From a checkpoint of a small transformer trained on Wikipedia: 18 layers, no biases in attention or MLP.
Each number is 128 + 24 x the weight over its row's rms, rounded and kept within 0 to 255. Layers, rows and columns count from 0. Numbers have three digits each. The size before them is the row's rms in percent of the matrix's.

# layer 9 MLP down (transposed), 576x224, rms 0.281, rows 49-130, columns 0-55
098:130128137119115107129130150132128148105129095180130104145149150111185108084161094114146102125122136115131092145202116122142119104126159120134147113176081149146130109111
100:167132101117139143111139084161144158161123085130128116098146083140111165171144109120131117134136175135126118084149140150088124135131171133111098149144099124148126133150
095:107145117152114126130095144112113158155094151173110154134137112117110108139116099054155187113170126104119106129132113118093161126107146139154155149123151109103112141114
100:118086143129113121089082123104149131093158156153153109077135120099160146130143118115187124145130134157172124130101126139129083149135132175141143136137124094149098112152
109:140146099134104144115096146094117135163119123107151150111110103117123158091088108118141077134097157108068113145148105095134122083158145098116113116130120146114121139168
100:116142098148179127145115136164134130137090105127063121119076140128114106147097119126123125137128101125081086146151099139085132177132156179125109169130153120119127125154
095:088188155153133131125100126080113179159136097105114130128156093133147126095140127133113083144163151135073116130157096148108114120139106109126104108103129153131139132138
102:128113125135127121140174101133087113161126131161161156140069150122141101140106098149160134110089126116137133147124117148144137116112129117118135179132154102124126137125
099:139119107144118132125126105120116153113163116141115146153129148139143110099141114138139125124139189108124197129152111146155090175146135143083162123156123144134165144108
098:156078166123157117152120118153136136108095112139125164147144113179147120121123091124156089137177152114148105152133122147154106181138118131107147088090113099148112092137
096:111118114151174112158147137130117104123127147166131113165119133099103117118160089101151110104158103131150156136172089127149158153133130127089102155110127077119139142161
099:145130161126111087132103159158092126110109150152161109142116156200149148150126114139164095105188129117112120112098123117142130092077122113158124108135142150108130160128
101:183147169126146128110158116150126123142108157115121168150116132118120099150133131143132103157175136152140125112176157183119138113143145133064136163112120092110145143107
107:113173167134144096098099159122129156151109104100124101124121102107143130136116152111126124142124123145115104145132116132108130162112142155109096105078144140125118125142
100:098166088156103137153160157126153157114140147124148147082107130145121119115119132139158109151158132144128142126202103158171137133163135171082104097126142144127118121126
096:125111082123170144137117143141114136143140117139120127158180143100106177131135138160160115156101107142111141135106077162132102124090133133140097126128111123116142094147
101:152157118110113112152135144117139141141125115117149123157133120148130168116148105137149135092158111114087175153136124114127128126148124111156153132153125114154129156099
096:159134141077143098148095147100156134103115117152095111135181135134100125112125117169130144155180179131120122117096127149114128149110185130107106116089143129166093112170
099:163145129120107119111115121082115141101101128145136136129091123143105172120131138131123175143153118129116146110132126138106128165091113131133125150099136116113143112123
099:110114108060171153131142094156131133139126144108097092148128142112132103117097121114148138127101099110128123139097133145139139130143130153100114146123133121094144102135
101:156098126150095121119163102140109130127120140151106128114166118120133115102125115106045151149106162115181170107203077123141133139151128153098136111159150138138140134157
098:146139138166141116121121106179072176119122113139086148086107119115153119119124178143120144151163073110113168115119124085113087117119126138132136104118134202071143152153
105:130131107133122128141126116094123129120174151140123102111103153096134150179133119097133122158134117163139160152119161140136100091113165113133115126146105117073113094140
099:119181138114114125179115117117156132140130097127104086097118139128134102145121160126134067145072123123106111134156070140110174138112143121156136124142170130134137135150
097:110131120133139128154165184141089161091135126095115061111091115127175107095135098129116149112128185088132117137123129152142167105104107099157118120139142170128136120158
108:130176139132114098111169120104153140132123125143133139158106161127122126074090115173094146126129180113160107111158132124115092114160156170126130138113098186133104128124
108:140154130167147161181199129119130145107127117130113188089116121126167103105140135133088118126122134127143149141158137137096118121126107134130128138102105158155142130161
110:114146115142172111140194109122148154149116111117140113138162128148152077154114109121143152165144112137147111150201140107138121150149129142101084083117124139135121125163
096:095170119105122126104138105112074120091130114143127097104112131133075075128119145115113092117159145096117182049121150158135165109119121139148149138151097126137144106135
097:127159180143134103125116108137110144144116142126097148140158185096148162134135096129199105120169120129093146158131093151141143096111139127099098091154118161146131145091
094:120152121130136108167135097125160173153132141118177143083161119133137081116118130131142141115159127096162094147119170120088111123077126146103126137158128169126118122097
103:068106131149118128112108125100088082129136112174064126127121111166081141099126148096088131117078123154148051112134135107131126130075188074114120135123141096135129162141
100:104134138131123128115183134129132133112114176108151136126117149107131106135132118138115152160137121141106102125141184152094164078177100120142133088095090120130171117135
095:135148124131173118141139152152140142131105113154135154190123126118127127122159154117119137120148106145120111112118154087129125147106140175114124107150155139120145113115
103:157130090145108142117091131135155076093135131133089164103154119163154136132136130102164096157149117144094115083149161097113139100123104100143137098096118163128147086151
099:122132142124148128127108129132132105146152131168157144136151100107137108126106145129116133125127147134142162115098096095094097142126137103181101086100174123134113150155
109:122196145124117113142105133138142136145093070115127132114149158114088112136104134146111113135137150112114096140157111144132083125143117140066104101133173117094127152125
104:177147154105138128154176111137120153093142111079130126149142127127144080134133162110109110150104166096110103144100142141154136111122140148147104113195108167149144128111
090:152125128141104111089099138130133151135130176136158127124115136156125103126097091102071127172094151130132118112143098114129119126121080128090155149172117151088104136093
107:184121153148188138127100111137144156152050143105126174127122155126151141118151139110137106130139146141096166104098151141163149107105175133141141134122137115144127167090
095:134176118128139140109128133108135119139145157145155111120119112130138134114077124116194147117126100094131155159098166125107147132135089157144128084090119121129150138109
096:128088123100138153142135118119117107155115145158129073108137120137118108133136109146209091112140142109115123114082144154103098099157114143137112110114138108126094126087
103:120114141130126111092121139114130136143167142114107176123121130126120108111130112092110160161119067141079120160165096086098114124150163164121126113180130160117131104164
106:130100151157132113159111140164130115090139116186163157121149121133075159137123134158151173136148137151144122177102126134110119124152120129123081147131130124157117108140
107:138142183121111153111139172092150115073132085107148104098120142113178082128159084079165110158179163088122096102116128124135069159133157107155114171141158099140132137141
100:172151108128098116119147143127110100172101104144116142127113139174080138125147140110113134129140099143173113091070109100119119120150111148144120101133129132134118173143
099:096123134143147085092063128062146114122167190106129111096149138148109143113155112103159097091114179125113090118114154090167134128182120124116135099173146124128120127155
110:115133148145162128139116112178145116129134090137126117140127136131111110078121111079148150128123129178101144111186133122134149151151186106145103146086154127136099071160
099:120131160106163128106130143113123113092131153083165093127118108102135150096151112131161138101118125102124108128163047114099150129122141152095135111075120119069093140114
099:188119150110140123168140127106093138115110136115114092098135076164117134149138099143162099116126104089111124136146124152142093121143122105097131154168145119129139084125
097:139132152144122131196118144141137145125123137113123117129098095102081124112129106103174106096140136102080159092079115094131138110143104111122147130167115126098103132150
106:153115087117140106114134130105138114122126110167125152141173132132111107109104139172117105112127137117151116133130135177129109127093143147127157115117109122130117090103
092:127163122070126151125122147106136173143103112105117159096117150106116094108124139095116140127150144148144132135155185107125124091136142119116110123103174129107154138125
101:154119086090098140117119139137117160116106143088103112156160146167105127098065118103134195102109127127153112135106156133156089131080151132151138127110087160130147141136
101:124119122141110138132141152141119111090147141115082110125095135158151102139150155129163123116133108112146133151102078157095121166113144077110105133098154106122140104143
094:126122140136111117176072138139141165133101077126108080113137132130151162101101109162130158138110106124158132103069150126139117125117159096100119131135150120096110129139
099:090141156116118103162101119206138145139149123157121149099149095153095082116141186142133131134119124119144105089103085164117122121158140096123094093136123177160120136126
107:110121130125140142140138152150170138147162105142102118115098131167135122158094146140126090096145140137128112115171113127111129112117120159126120110177121128160169095170
097:115113086135151123121127132117152124118144115140127110104123085100123100124100102083133106140133099103109138113156099166090144153116137101153150150121151167138146117114
100:128095140109142105137150145130104161081144126089134107115106121115109136079142112131145132141130153089138120103106080080113160133149164123158163153148100098128120149190
104:132120106136122107151127117102117125119115127135150107147124110175105114155139117114109150157138125144143151117168123085111110128118116120140108139111123111130146121117
113:147114132110124120128161115149145108149108089127100113145157113157089066148145110087143117137176127128105145113178117062109107103128158116148134101111179119100115094181
100:112129119093205090139120128118132145121116123106114123142120097155065125153132106166115128114105186141122101121094120120079136099117071132110139110077121098116118146139
099:139129164116115113117112141128136142135103113088145154133121102099155128155119102130096124150112150141139132094070114108109138089129125103119138108166104130129152140144
095:186136100140106112172106131117169129133128102137125118145093140125120101145095148144136125103097133131137111164154178189158102093116133108110169128122147129143153135133
098:124114135102161129159115047126117127133166120104136118148118120142129141139144106166115142103139078176149085151127150106115073126088160128099135114101133117103139115159
105:095118149144088110169135137111130101134142074124137087116129141119100154121104138140099110095080162108167149109118179171159142115058139122129127119143089153089157156140
098:101182129092115106142175138083128124088103118131158100109134113133125107132147126138161100145096172150049146080144113117141146124153094127142144084116099126166136163156
098:128152108142161103110121121170135159133106101140130158137125123117149112136106100127123170138154125193139121113108135120103164140100156126090181171137149103091130119133
099:154142117136081142102173109146150113160111109135105172125165146126138170132109138123120175134125141144068109130058115140155156127086115163139123143126134127150131102104
104:148096090142109148134125146129142116087121130106099157143095092150182141162107091076108139076149083147080130148143131131113107127139135159132146134100109113118109139145
097:105137092177136147160122140105147121100148164145083154143080124089141101086114113119134155102170136124129142093160161158120137126142124132166112112089167143149161114119
102:123065104127137149121139187141089114149151157121150107152166112110130094127076112146113147152133149170123148145186125135157138201086156144125151101113116142143112135148
105:141132109101155082157130141079131119125105115098080137150090111146137112148125138085116124120150085151108128152091112147133107136119141171131127113105116118101089170163
087:115116135124143123145149130125103137139110101122151135167138089132146134172157098141129147122120070118091130094099169123122091170133131115094133158198133095114133112132
106:092115125107125163116151144149116138106168150111138062134166161139116131147199157128142120180089140112096105117144122142113117155138116104139089116169115142153109107133
107:086138135142083133145098130115117142094132147145137133134080155134150097120149121099149163088128097144095125113149143155143109135130125122184122154098137088122114098110
093:146157123133128119124110151122108113099108140145087094106120124123134126129129137142099150129103144151178130140037108104117054155106110109121091098117138131151130114137
092:081142116119146134170133084158129192130145102118105098124129131128145081143129098157144155108143128114166133149167116158097102132114126106150113123074095131168141121140
099:089121121135133095163121074110128150125135134094145141147118108137086104130200123132111109163109135150135135129125143136126091137135118131116142133101125138114139099164
096:115125120166137133121131174128064078087114157120151116184118104127112159139141134119115143166171143147115149146101115149147130136144100141094100178120109135087132149117
096:141120124081107136146148127144144129108126131133105124104141141146089121142115108126134114109119128151130097097094126089153105137122154118097159160147113086088151104126
# layer 9 MLP gate, 576x224, rms 0.286, rows 50-130, columns 0-55
098:163149118147130129116125122141149109120109159102093104161139142124120114119122115108092113132117118107146118088083138133132169149120101133086110098111139093154122119140
093:141157123105093152150138129171111103173130094122137151148102143096096165131133136120181125135171113051117151167164158097144100152107114136088144146111117118129138127109
097:143164176119143133123097092108137130143089123103164140115132117161128149145153084101168128165131114108121118073134152135136157131085108117089143100125130139165128119139
101:126126126124117164114161125151106112142146129097105097154138114163125127138129164125112128121170138125071139141146083138120086104141136208116101109150111088155174157080
109:106114135170141129139132119149112144146074101139108119149115114117081194115142131097127150153114151100109202103136181151101121122132108115103091111103169133125136108104
106:097162139142106158138125148092120130107153153108098117143094160132143160148151115103089169130135125103102141142126114108069109174082123136124100110098126146150113117146
105:150101127111134103101119109142149127123172130108130143084160129071121101120108147123109157123129126146137123109149127116125134125119093144119119104169131135117076147124
101:109132143181135142127118122131137143165163116104158113169116140129164106128110111130130128155146155119150147126158122142133094120107140125150117089165120142148148146097
108:120134109127127132114154161147107088147131134092110167128050105142124145127169112128131132083119111114147122103135102127129150142098127099145111140117096128105104114155
096:164142108122142126145150146105102132111089129126122145119128134141129125116101119154142145158102157187139134141139169086146128119091134150150146131128169162136112073115
105:102068158101141120140068132061169114136135099134174113121120106143148064121113118150142091123093125158114139100097113100135124168154163161096126119144135145147136121140
098:157124109129121166104114127099148134163179126156113102116118124127094136115097151116158132147170098150130138129123132107160136134116131129149141152112175138156142133172
108:097107163157120157107125123157121147149131175129150129133089141138139105131096125098129130163112120138113133104082121126128126141155108155124114148120101118148103082157
100:104101153147147062120151136163137114145147077178104168146125134131124147073059139131139126077138130125116113107154112162122109125153117115163110146149125161092123139139
097:117109115113156111123120139131140190161146133166151184161125134140099124099080145120102125137145157122098151142086110159116090067127119112159096137159117119156151127148
103:138132125114128143168142137153092143133128128115145132132111119159136172127139097147082075096118117156114152187135157148154124147168130108148129124120124135137094131133
117:110134118095155164132126125156176128146079082108194082103149149117155141096136122128140091120144127157152155102110109149129124106141173132115126125114156130170134160123
105:106145131106141115124159121112128132125085143108135121094137087166111125130152140124126122109090132115116153124139117141128096173068111131076114126087106127116118098158
101:151138131163165111172097127122109134106159119175125099140173094126126136119152122163117135138131110131185126144139131169085145139115128130101127165174068120130112089145
093:142123110110098123082146145137137107116091136162134096105104159139142129143138138158167121124117139105084093133128137118142113152129123145118166126125116135121144080127
100:146110156125182141115157109112123113085140142116146142145124125178106119130101115135130160138174115120127118120128109083117119084099087128097126122123176143138155120137
093:129138160177097126121129120146117137093134127121096104121110138112092094139142128112084082127086072090101114146133096118105122102161121121131102100103118125163144164114
098:128126117116141125111088142133109119107057157147187115111098141143129109067127138118091148121162146121134119120149122129134085117095169104146164135109109136142135062114
099:108144117082139103110129166140118117119106117107122075134140133117135135088116121118113134158116173117140118148119146136118084163105094117122116142152090119134104120160
101:085159168129130138115153133127101112167081137144166109100154140145146087115086165113119127184097127119150092138157107122120116184114153150153084141152131124143099115140
102:131160124112150153147135160097123143118126134111159138137102131160122145112098112126126138118108110134167134146131130117160127144117106139159116140109114146153135114068
105:137171121140119097134109122121154101149151128126094101127152080151151111105135161154114104125143135107126156133097096102111162121133141127173146145130110122156145129122
106:116139119106077118133152151151096162130134140123105121126149106112125121104123149136117136061115142099078116107168150185101086117091136101092136141139156120126101140132
099:138151139145124122154129163148153122125138142123127121105120155134129109130126135081179093125099126160157105149126095143094145139135111139155147126126088127113106135090
095:120142154171153114173097140130131103086121087131138091121113095138107104101139131111122140089122150080102116187123148158121139141091130123157114127167128103113131122124
102:115147149096106132132118122090117097145129081159137150144172153121125097131109123140175136125152149112103145194105166151151138130133141136144138120098158125154119112175
096:152100142123147123103115136145102136165143163105131119152169125116107086099117115121143108115100121170111099141147159128106165131115122165093120095118146098127133152095
103:149155104135118135102111092149149111095151125145112128143115154121130118134088126147133146159142154175125111166142104130108093105103135146120162138120110100168142063186
099:134120126137134123179137175127147123119102119132120104115155175131139112098121109118115095149124137120105155150093166134129105117168126148145128180163119145140170154132
088:141111112128115161142141126109128128115169117089170120116098144122145112164116165149086088163103105118090110128134160093107107154050144155116138126101145138109089110099
098:149118111169137118130154165130177130167139146154157119100134074113105102119159145112127148092073124158118115099137124117109147129118133114161186139101152140166116092133
099:131115123167092118148147117125056160128106100133168103146126158103134105176113099167142121173146136120127147131143111109100102094147153119114122119156092160147151140150
096:112163121178171124095141134138116178119119129147117155109131168129111111134120108137094165112162154119118100113145128122126115144112130163097126158129143136077132149106
100:113106190154162158102172134137124127139151141086136118131081103143128112120093128141115152116121149113132193112163075115107107143167141155128151117092114146162121084142
090:146165101142127147172147088134094088113168174122155179136124094149088166144148162114186131110155126128104115089125124099120113129139138137157126115099174121111192109164
102:100123139129122124144151138167106113143162145096147143097071130156110091141135117149139113112099088123119140117117145154152107105126149124138111105158170114111143107132
103:111141136160103147150149115131110131132163088119147145156091091124146127121106113098146164088129138117157112176137162106172102133114094138130096117168138141071124148131
092:130115057118099159091156103130138127165073129100099085127102100132123092093157129171118099131135148123094132094072093110122131134130140143119141083105130123098109139105
095:116111131087161155142086177156124110142141116159134129109128187145137089105124139092116132172118096150148124124179140089099125106137124126144089121096137125155094105087
113:139132129135095090159187103180141153151134141110150132104095138117115130085112132141121107123133137146131158117088181149113117142153176108113123134113122130103154119136
095:157141118120149122142164149117129110132113082125156119131136139145148154112128103098150127106163160189148106134113087154098139120105146104147135120142115138126142116091
103:175146101091104120133119137155130115139093121151099169132178131137098147144106091115121104111165118089147156096167129090157141141106139106157106082157115095159121114151
098:129138123165110130104199136123120129147115128103115150165116106123098159110094137132136123118100102082105120152157159131111094157106123095109110127156108098113158109088
094:135101155138121138111127105135106158143113130087137168127151118133117097120072120156149119101151081095136109139169097120119088122174137075099116141150101151096128104111
102:124122114121154172145101099126181118148094136128132125139100129152115137126116130104127116136102104120145110119123111162146123085139137129140131100172131163109157085145
095:126110093074102138103080144140112112120112097144136133166143113146125106124095140092154140116116106133146112097147108147144164073122140114098139141075119131127082118096
102:139114115113116139124099171124147163155118086112119120103101158106126092078106131127144118186105134129125132128104199167103155127148141144105123122125128114141165139131
105:128097156140167127146131065132094149118127130157116127162108145133110077109126083141117158130101102130120121130130112176135150137158104153096158145091098122106077151106
099:132146131139166131080103123175115150114125163127111123112113119134117139127126076136142095138144122122140141166126110105092103102117148119116091121139126149104147150166
095:115134114120123133136124097109145106123149133145117122139084094175101100102104168121111160144151112094117056099106133122068172142121157160103156107123144175131143090101
112:151158141129090138130104160119136127158156132122131101143092134137124152139117109138164163116068160086141140130146155152131135143106132141144128126085109141103135110152
105:140101151156146117128132148102145069097144110155123115118127156120066106162127126150093153124143118114153135160154131136105140113140102114100124132150131138136123140094
092:162138177145137135187068113181076123125134133117141121142136159107170121140099148147161121115151186123171133124119140118126098117101127139115131108118129163143118142177
104:149132121161136118106181123088130086164133112107144142117127110152116158107131107139141145139097109118137163079120149135155112156103143139084150125122116138172119126150
109:139144127149135152136174105172158149141179141159109147136115130112083163131140111199133116113120141109134138128124083125123137143161143115108130112119106109138085159087
115:130122154086114141123145172130113133165128110103152054140097103110139124174134156117122130110151098103132103117112145144089125096168183134153086121136098099132123078107
107:108148144134112094109097124187139165107126173131129148157112129131105116088135137121100121069142138089167105111135171145083099101118104158112114106106167164175116124166
104:130144131174123124109130113128120125098096130104157078169139161129154093089132107107114118184134162127138112145088149111169112095116097115159105126143145176134138187102
090:136124135121145101079143117129118138126114084155093113118131093129142114115136063135109097153134131159089133145134130132090128116143126121132102084205131125111135141149
096:105120094128109121105125152161121090120123112131116137124135128162124108123083156087109093164133143145128110141153148138105132176151124115095120113177100115148106096076
094:169130133169102110119104138150172099147122136111100114110135164141133196116135121106139131123156113087122116122147127145130161146102117171142163105180110124154100123171
104:159143121114123185122131094128128124185131146139148166143080120146100073154082110147129113139157141101123066106112141092117107107133175125187136163143131121177096142134
099:128159151116107086151124140090133143144142121138095178124121174138176116131133102108123146147120090094163136080110118119140132111092123123107145118142135124110113167140
098:131177125167114150094091124115116085110117117178107150126130135092115134102131124134131135139109165113087089133104143100100125117139137140149129157115163106099129101141
104:106111143135137157097123115153129159094157142105124121123124125118124102072138147136128136144154103109125144105147153094097167177105123122096119141165085112178131143132
093:088158084131113114091109123157143131156102101149088091102143104058163107127145136102125098162120221134120105107113157104111118117123110155132097112110123154101127115117
097:137172130157144149117104128082145128131127111135092122106116118119130151108115141107084143090135151137153122130170135113109135141124106154130131111121117156105154092118
107:103139126138141128121094133113083105122135119142086108127097180108122101115097105050109096146154177185120123113138111110113141155104128160135128136094105171122112113073
097:108115134105137146093151121168136120113126126100135139128095104141127137169148113169143144117102121114067141128160168103142119161109102174105195102135147112103148082125
099:079144139126123122113140130202113136133155116143136063115129132091127169162098167124152134099119131119082121118136129132150116097111154122126111143117120135117152158103
096:089129181111140133113136119132133131148133123111112135125164133110142142152144108138128150100105129123094106133112138102139122130132167137164143098159111115107094148141
095:085063111135107119129132069096150145168145167121119129135073093123133169145141060132124160125161130165128132151130133110131090136131124138155136121146106145140138091106
099:119148142128092104150167139115082159136109075112109111146113140162090084106135110149169181075137137128139086141119093167123123136135138099152152129105127082098165161126
095:087129121103110117152106153092126120152115150111087122104096139143099147146119108109132142131146171112121112120140151144162162121164163124152134104114130122187109146137
099:118094129080196168140123143118180141132145117107156116107155152131162114113178137130089120161144112096149117169105136122097118168131145105103122183096137142142079132141
101:105132121090140148150163121123067145151140065163114149128144152112123137121123115129120141120112161152091080137147163108154125128162106127137125154121149148149171102151
# layer 9 MLP up, 576x224, rms 0.301, rows 50-130, columns 0-55
092:132143131114100102130147138152142129127132115125095102125175123117080145157117097127131124133093153097128145094123074104122149144113136161072122072124087125136112126105
093:136127155168140140114104116139143121144142133088116146153142103096145151143113144119120165107122115143120136118139142086086132082089119115092117142100118109116168096113
099:110140134108123059102160116130119155133114182102136098122144138136126151153091120132126138115129148158147135127129143110111084144152172101154138140145137152156107121135
113:132165148093100175135119140091069142169109108139120134138117161120128089147115135110135114118122111143132125098123112092149136104173122106146077168169114087137145100120
105:125121095139092114106130083103090153147092112107126118168117142081130118142134152165149129151115107113104087167123128136116139135117113142163139142170161164098124153155
099:144132125104121086122145106174138162134127138180138097165117089155137169110098145121160081128135116085184120114079156147161092113091131117147117165136135108111146117127
104:142121097109129135094089082143151091118151126150135133118143149114178126137154121130171116120117185136121106155118157122111130120136133192075094147127130121074134149143
102:146118118131105173141156160144123112134124096124104110136144121150118129150122146178120178130110147124125129115123153170162131066107111172118106101108151130156171125121
102:122147145133154124137100099097110194144134130093118146163150117105139140110113141126138148108101099143115170146123137155102106111142127127132127168159134167146106171128
095:109120110164147071126157121146106092107111151103139111113112086109121132149193165151082143128153112138105142091107102087108095129149145137141120095094142062145130155111
097:128083120120129141149110095094118084107122148123158129124129096104130137076132105127149112140076127139131136093110138117158112151125144105111099153134179133169118151160
102:110109154157098097171141133108112146138114133097146154149161097102147143164137155128130154139149148095136177143120178158115138154117185114128157132110089122170101091118
108:132113157142122141127159154121160147108166117119078141126179225150137146130095125127138158145149153145149123158096194147129167104133119131115102138117105105146118148180
107:150132137153142134120106177114125132103148172162166137121167177139132130170111155128150127176116117149100133126116122137175091133122164168142157123133142113190107125102
093:146092120165141103123100104170137102105129114114131117143148153147098138091168164102132102123122110094114136140099118101135148173122126101115125149116124132097129164122
097:138118126131128163096140160127143115134116086153139104130124126117076077149106109101127142132123114127134094131137130146136151122095135157092132120153130097090171100120
105:171128130101159182134138124135130134099128065080167110092101136131124125135155115112139158124141128156127122133160112124139177108134111118120140141128183134163094109105
103:155155146102113141178160092116101153093097078135151108073100070117094097156116158136142184121141147107158156097125097112117080115147126158097139185102161156126129106138
094:142157151141152163170154084168123124116108137110116109144134178115139139093114092132111111091101137084142125092149132148180155091140156122156099131116141108126101135101
095:117133122081075165162128113141151145114146124130137118143120139101155101144156143114094112148093119108127159103122126126119102139105113141052119167130133156137105124122
089:153140062104099116150107145109142099133114114087110136133111131139165169136087106093152148112133137125135146149144097110129122122105151129113172116140102149127161138130
097:103158116139165152162124103076133127096158125113144105091145132113122119146128111137115130173103124151124116130112118133149096092151144078144147125175087132130141127127
101:132129138121185110124062167102149142142108175098154182103134111149138115126095144083119138121111106127125172123151125098162114159137070148105097156144112150119135100072
095:127135118153125103121141109164155111133162080189107131136153128168171091111139146105096181132142107137096099144131129105149123140163105118133112128167091133137161122126
106:132132089130145120144088093121142165155117098176180137148135138141139084128132142064147110107118095086119144105159120175158157141194112137105144088101151140140145118165
101:118174125170114134115144124173130145130113150111123132131161134177140121086152113137104125154141084111115093155128133112092111116108098155159121174152105119075080132141
108:085122177103147112130132123142128165138126128124183136122130078129122159124114112104126135149113091173119140115122133192176129154161113128081146113152143133113137139142
103:109147175136141143087148100104135091146130124132140123136085147141147115145133087113152123153134110143130140151109098149120115108156139137133135129080097137097149104178
102:124123091128122117113148139152096126126128145126125133075134122112146108119154080153128107092147105132101108074124134111131105117119135162134111111084092115187139129124
097:113105118105137135128146110101148111116156147132121091063129130154145143138149135116133084113125130140115125083101086128149104125155102110159152123094145151116123137110
102:135132088090100151139164098095119137122149128091120126143155153118135148126104149135139135083134097124172143129129136161123172116113150083081144090094163167169140099155
096:160124115126069149130124126133109129093150165133139157108098137124173130144121090129108155123106143127117093150125140097110182106151129101124107130091130130092130122110
105:137109125167133166121125134115120116120125127168148098115114130108102130112108068091132124086137127100114149098132176166132149128129124103136148140135153145098141126055
101:141157104179147121128136115154111127130167109135078115113137158105143116143150081140120107152134086109151193154161148137114114110150121130135163126108106125123139153154
097:146107145111158128112118144132162149130144093171128213128141108142120131105133153144132160151114099153120123136114074128163122131138176110145106109115125166103086165105
104:157161125102145119144131097135137092123106127074117161132122198137147140152131122129125117112121082149135133085102153134119090133200104077118103131147133183139151115159
100:161122166170134098142116109121177142123138089108101147155151157101146086153148144086158158138085100134110074143157126118137116112140116132126142178151154152154148136093
100:153141108112130155123187151148109121124141163149139107120143143099132105143113116130103152132118151137053082143105132132114147121110167132130113155123124131141135115115
107:128140126144117113103097105119124130135106133088149142130090138168125129076160126099137102128158152136111123129150145100146094113177167102140114141171130146138149131105
099:140123161095165140109146151085119175146147155148116126120103102101159140123137186107139097136100100130134154141101122123072152138141146104144106116143163155144122122078
095:155114145127093112100121147109111135103121140134110088112113118156130147118124131132144141123147145133077127154145106096126112153108134125145112161121163105122104104127
101:143120135117109144124159145133178123127173146144144123123121138138116144109166126080138142140081155133163167124114123150094142145161098157093097105093129151141107096123
098:156108093128153132131130151140137131131106113189142142113152118152148121141126129148138121131159156132138096119110086100118081167173159133130148141083119103114083104110
103:125092168117092149111124160086178109081129154084149137119132172091118108118156118123161074125131174090138114138169093137118106117121160111123117162132162116112151163144
107:151109123123113161114101119080136107145073156153142136108116108152087102182138179143136125174107117114097134125161122143116100135097090140120145126149112122107112133136
095:166122115140097165131120092096165093176136124109135151130119143122100144127145119155093124165077145154092161149110135138121130122097125108112120134113173126166118138116
100:163128153125185132157118138094143124122148128109174123140091118149070092112099126116107137140148141148121139142121109103143121111146122152147116136144125156072123133097
101:148129139146125124131175126138097180097140147112142160163088106105083158153163128161123093123120075113055093160097089195121147180105097096128095115163132128100129144082
093:139125134105149142119140063143105130147138106122156121123160137142138110119143100103152134124094104141100150124161117120091110111131127136117103098087151128118088168093
099:120143087141122108128118139155181122132121121142109117156128135117122128084183119124104097120152118101093128137113114192155151129126126102145128095164106127151106173180
103:138124124134124151108147098114081081110103110127137164091113143117113163186106104108129115134151101143124151129119180119095121158143133162115130112126120126144168113115
088:101134137132117131145145096131107086126199129171104149156149122161134131137124081086139108131146135122132141163154100099128109144085108170153105129178123095081088122110
100:146157112108140152134129136163165156088161140085141153117134151100083121132098121135107116148139119087107128068118156098126099105106120134095134149152126159170140117119
102:128121107105116118133122152170098142131128156114083129122164089106120136144095126182125132148156120139169143141086126136100152139153134116094073096156090154075106125128
093:132111116122125126120132083131171140153140080110122126132123133170085125107116125140122142142161134083152065142145132103118145110127130143119130101112127130128097113098
098:121170150138148115126113134119148144124076088106144106113148150120150131121117140136152161141160123107140086094104123117135100076126168146137131144134130162135113125159
094:144164143156110101154116131148158160137117129145139102120110155148126151120118104140114127115120157138109127118128139117107177137155127105169132129137087075106095111109
099:138098166099153125124133143147125104132122149117122146147129136120145151136120129139176103085131145155172094122174146150113047153127125125110173090110117167141080105119
097:129111129149111114141100086165127123141102136128139110161078111116108120107153122144108117090098129090169107138142108081143118131157095081102115151122132129107126157118
109:162189109102115133183120138120142167116150132139121146131088129088117111126140137134123126071102154117158135077075132134105131112117161136101135145142128108147130141170
105:147128136091146146118164104086124128118145130161148105134099101095127106153158156168123149139122095096148133100116132130125101125130142164106097132130134133131141115162
102:132144140161140198105122172109200093140128082109104136151103135128117138173133108126118129152118110164163132117132091153111169101122112133158138123103117119081120155091
101:161132130155074155144143125088135138153098137127075132152097119150103129165128141110131165156142117096131163113129096076111127143152153151114126168150143123147144147110
099:120121145145105117113148132122131116139124102145111139137121119144127098098126046171126086129111121139118130162178121131112128141165073119120093066216111155099097158123
099:097179150163118110135136123144151116157145116126141132115138142104129127119071152091118111162107126120066169167150137111117116107122149110144161138151138126147132125111
100:097138143045160090126116129108128107141090149101139158132131161120138153142147162121119111103104110137141156143133123115164118122169140138135131135069124140118140144115
093:148162109098146104094141153153160122124148102115148089133140087138133143114126131126134082141086131115110148080070134124172103120152118167152135133093120149125157119145
093:144137128118143126107074135056102090161162119111119135098114118142106078123102227129098129149120128110137122133115132108108169111143105113119168123161134130112173152090
096:153168090111134069096155132128149120129121130128095154091137170147132120113104160167096123143129119157089134114134101114126141180146135158145154109116148128139138102171
098:127101134156139114126144137081125123148146155143099093134125157152121115137150143124141103137122164139121130149126108115112105136167166140067121115120109102086221124132
096:157174130143127167116116174147138084128106165160071114150114118141088135154096135130118138094132114107076153140163137142131116108131113123163109084108099120149121130131
102:139146170130139131114129146119143156132119155174170140140108163105107148154097093110127108166141137112148152150107123095190083137110152145150158170140159113153115148111
111:157082142143159126119177122121141149129122154146134153085156099171144137078139129154141131119095116135122123165119125148122139123118126136083103114118187113128101151138
100:091131116102130140137158143150123123124118133140145133106085178107118130107120114116102124095107181126089170172094146103116157091127144124091103104097141181111080121118
103:120154149130084147091134147130110158143158142090133146149117105103130143168123186150119122119111114120092130103133167165125117178117169159144118112127097114126140105135
111:168163109180109081097184112084137131136134142171149137103141118094130147131135132108143148114131099125142104131120122174125112126119128141137154134112116120129153136117
093:120177151119132158115126160130131119136115170127132101134138144103157105132167160151080094127148130103098115148152096143120188092132144131158122152122101101146113144122
101:139132123148127136133103132156129134172120145151109152136142117099173148143125136089110085154146160151114141153132144106122131120094172062110130125110159133120175143095
096:116146114114175152134143137161158147160138150154112155117081132138143108186128108158109116104134167121119117132133088093126118172120159141111141148075147109134152167130
098:126195170096154117103145126096091137143157139118124162161143084113133130144173092131134106089122171130141105117118119181117134126136163136127150154130110118137162126189
098:126135145086098149130159127189106147118159112153091129156107092073166133123137109181127105121086140104160140123110119131088131105090148115126113114123136189135110114127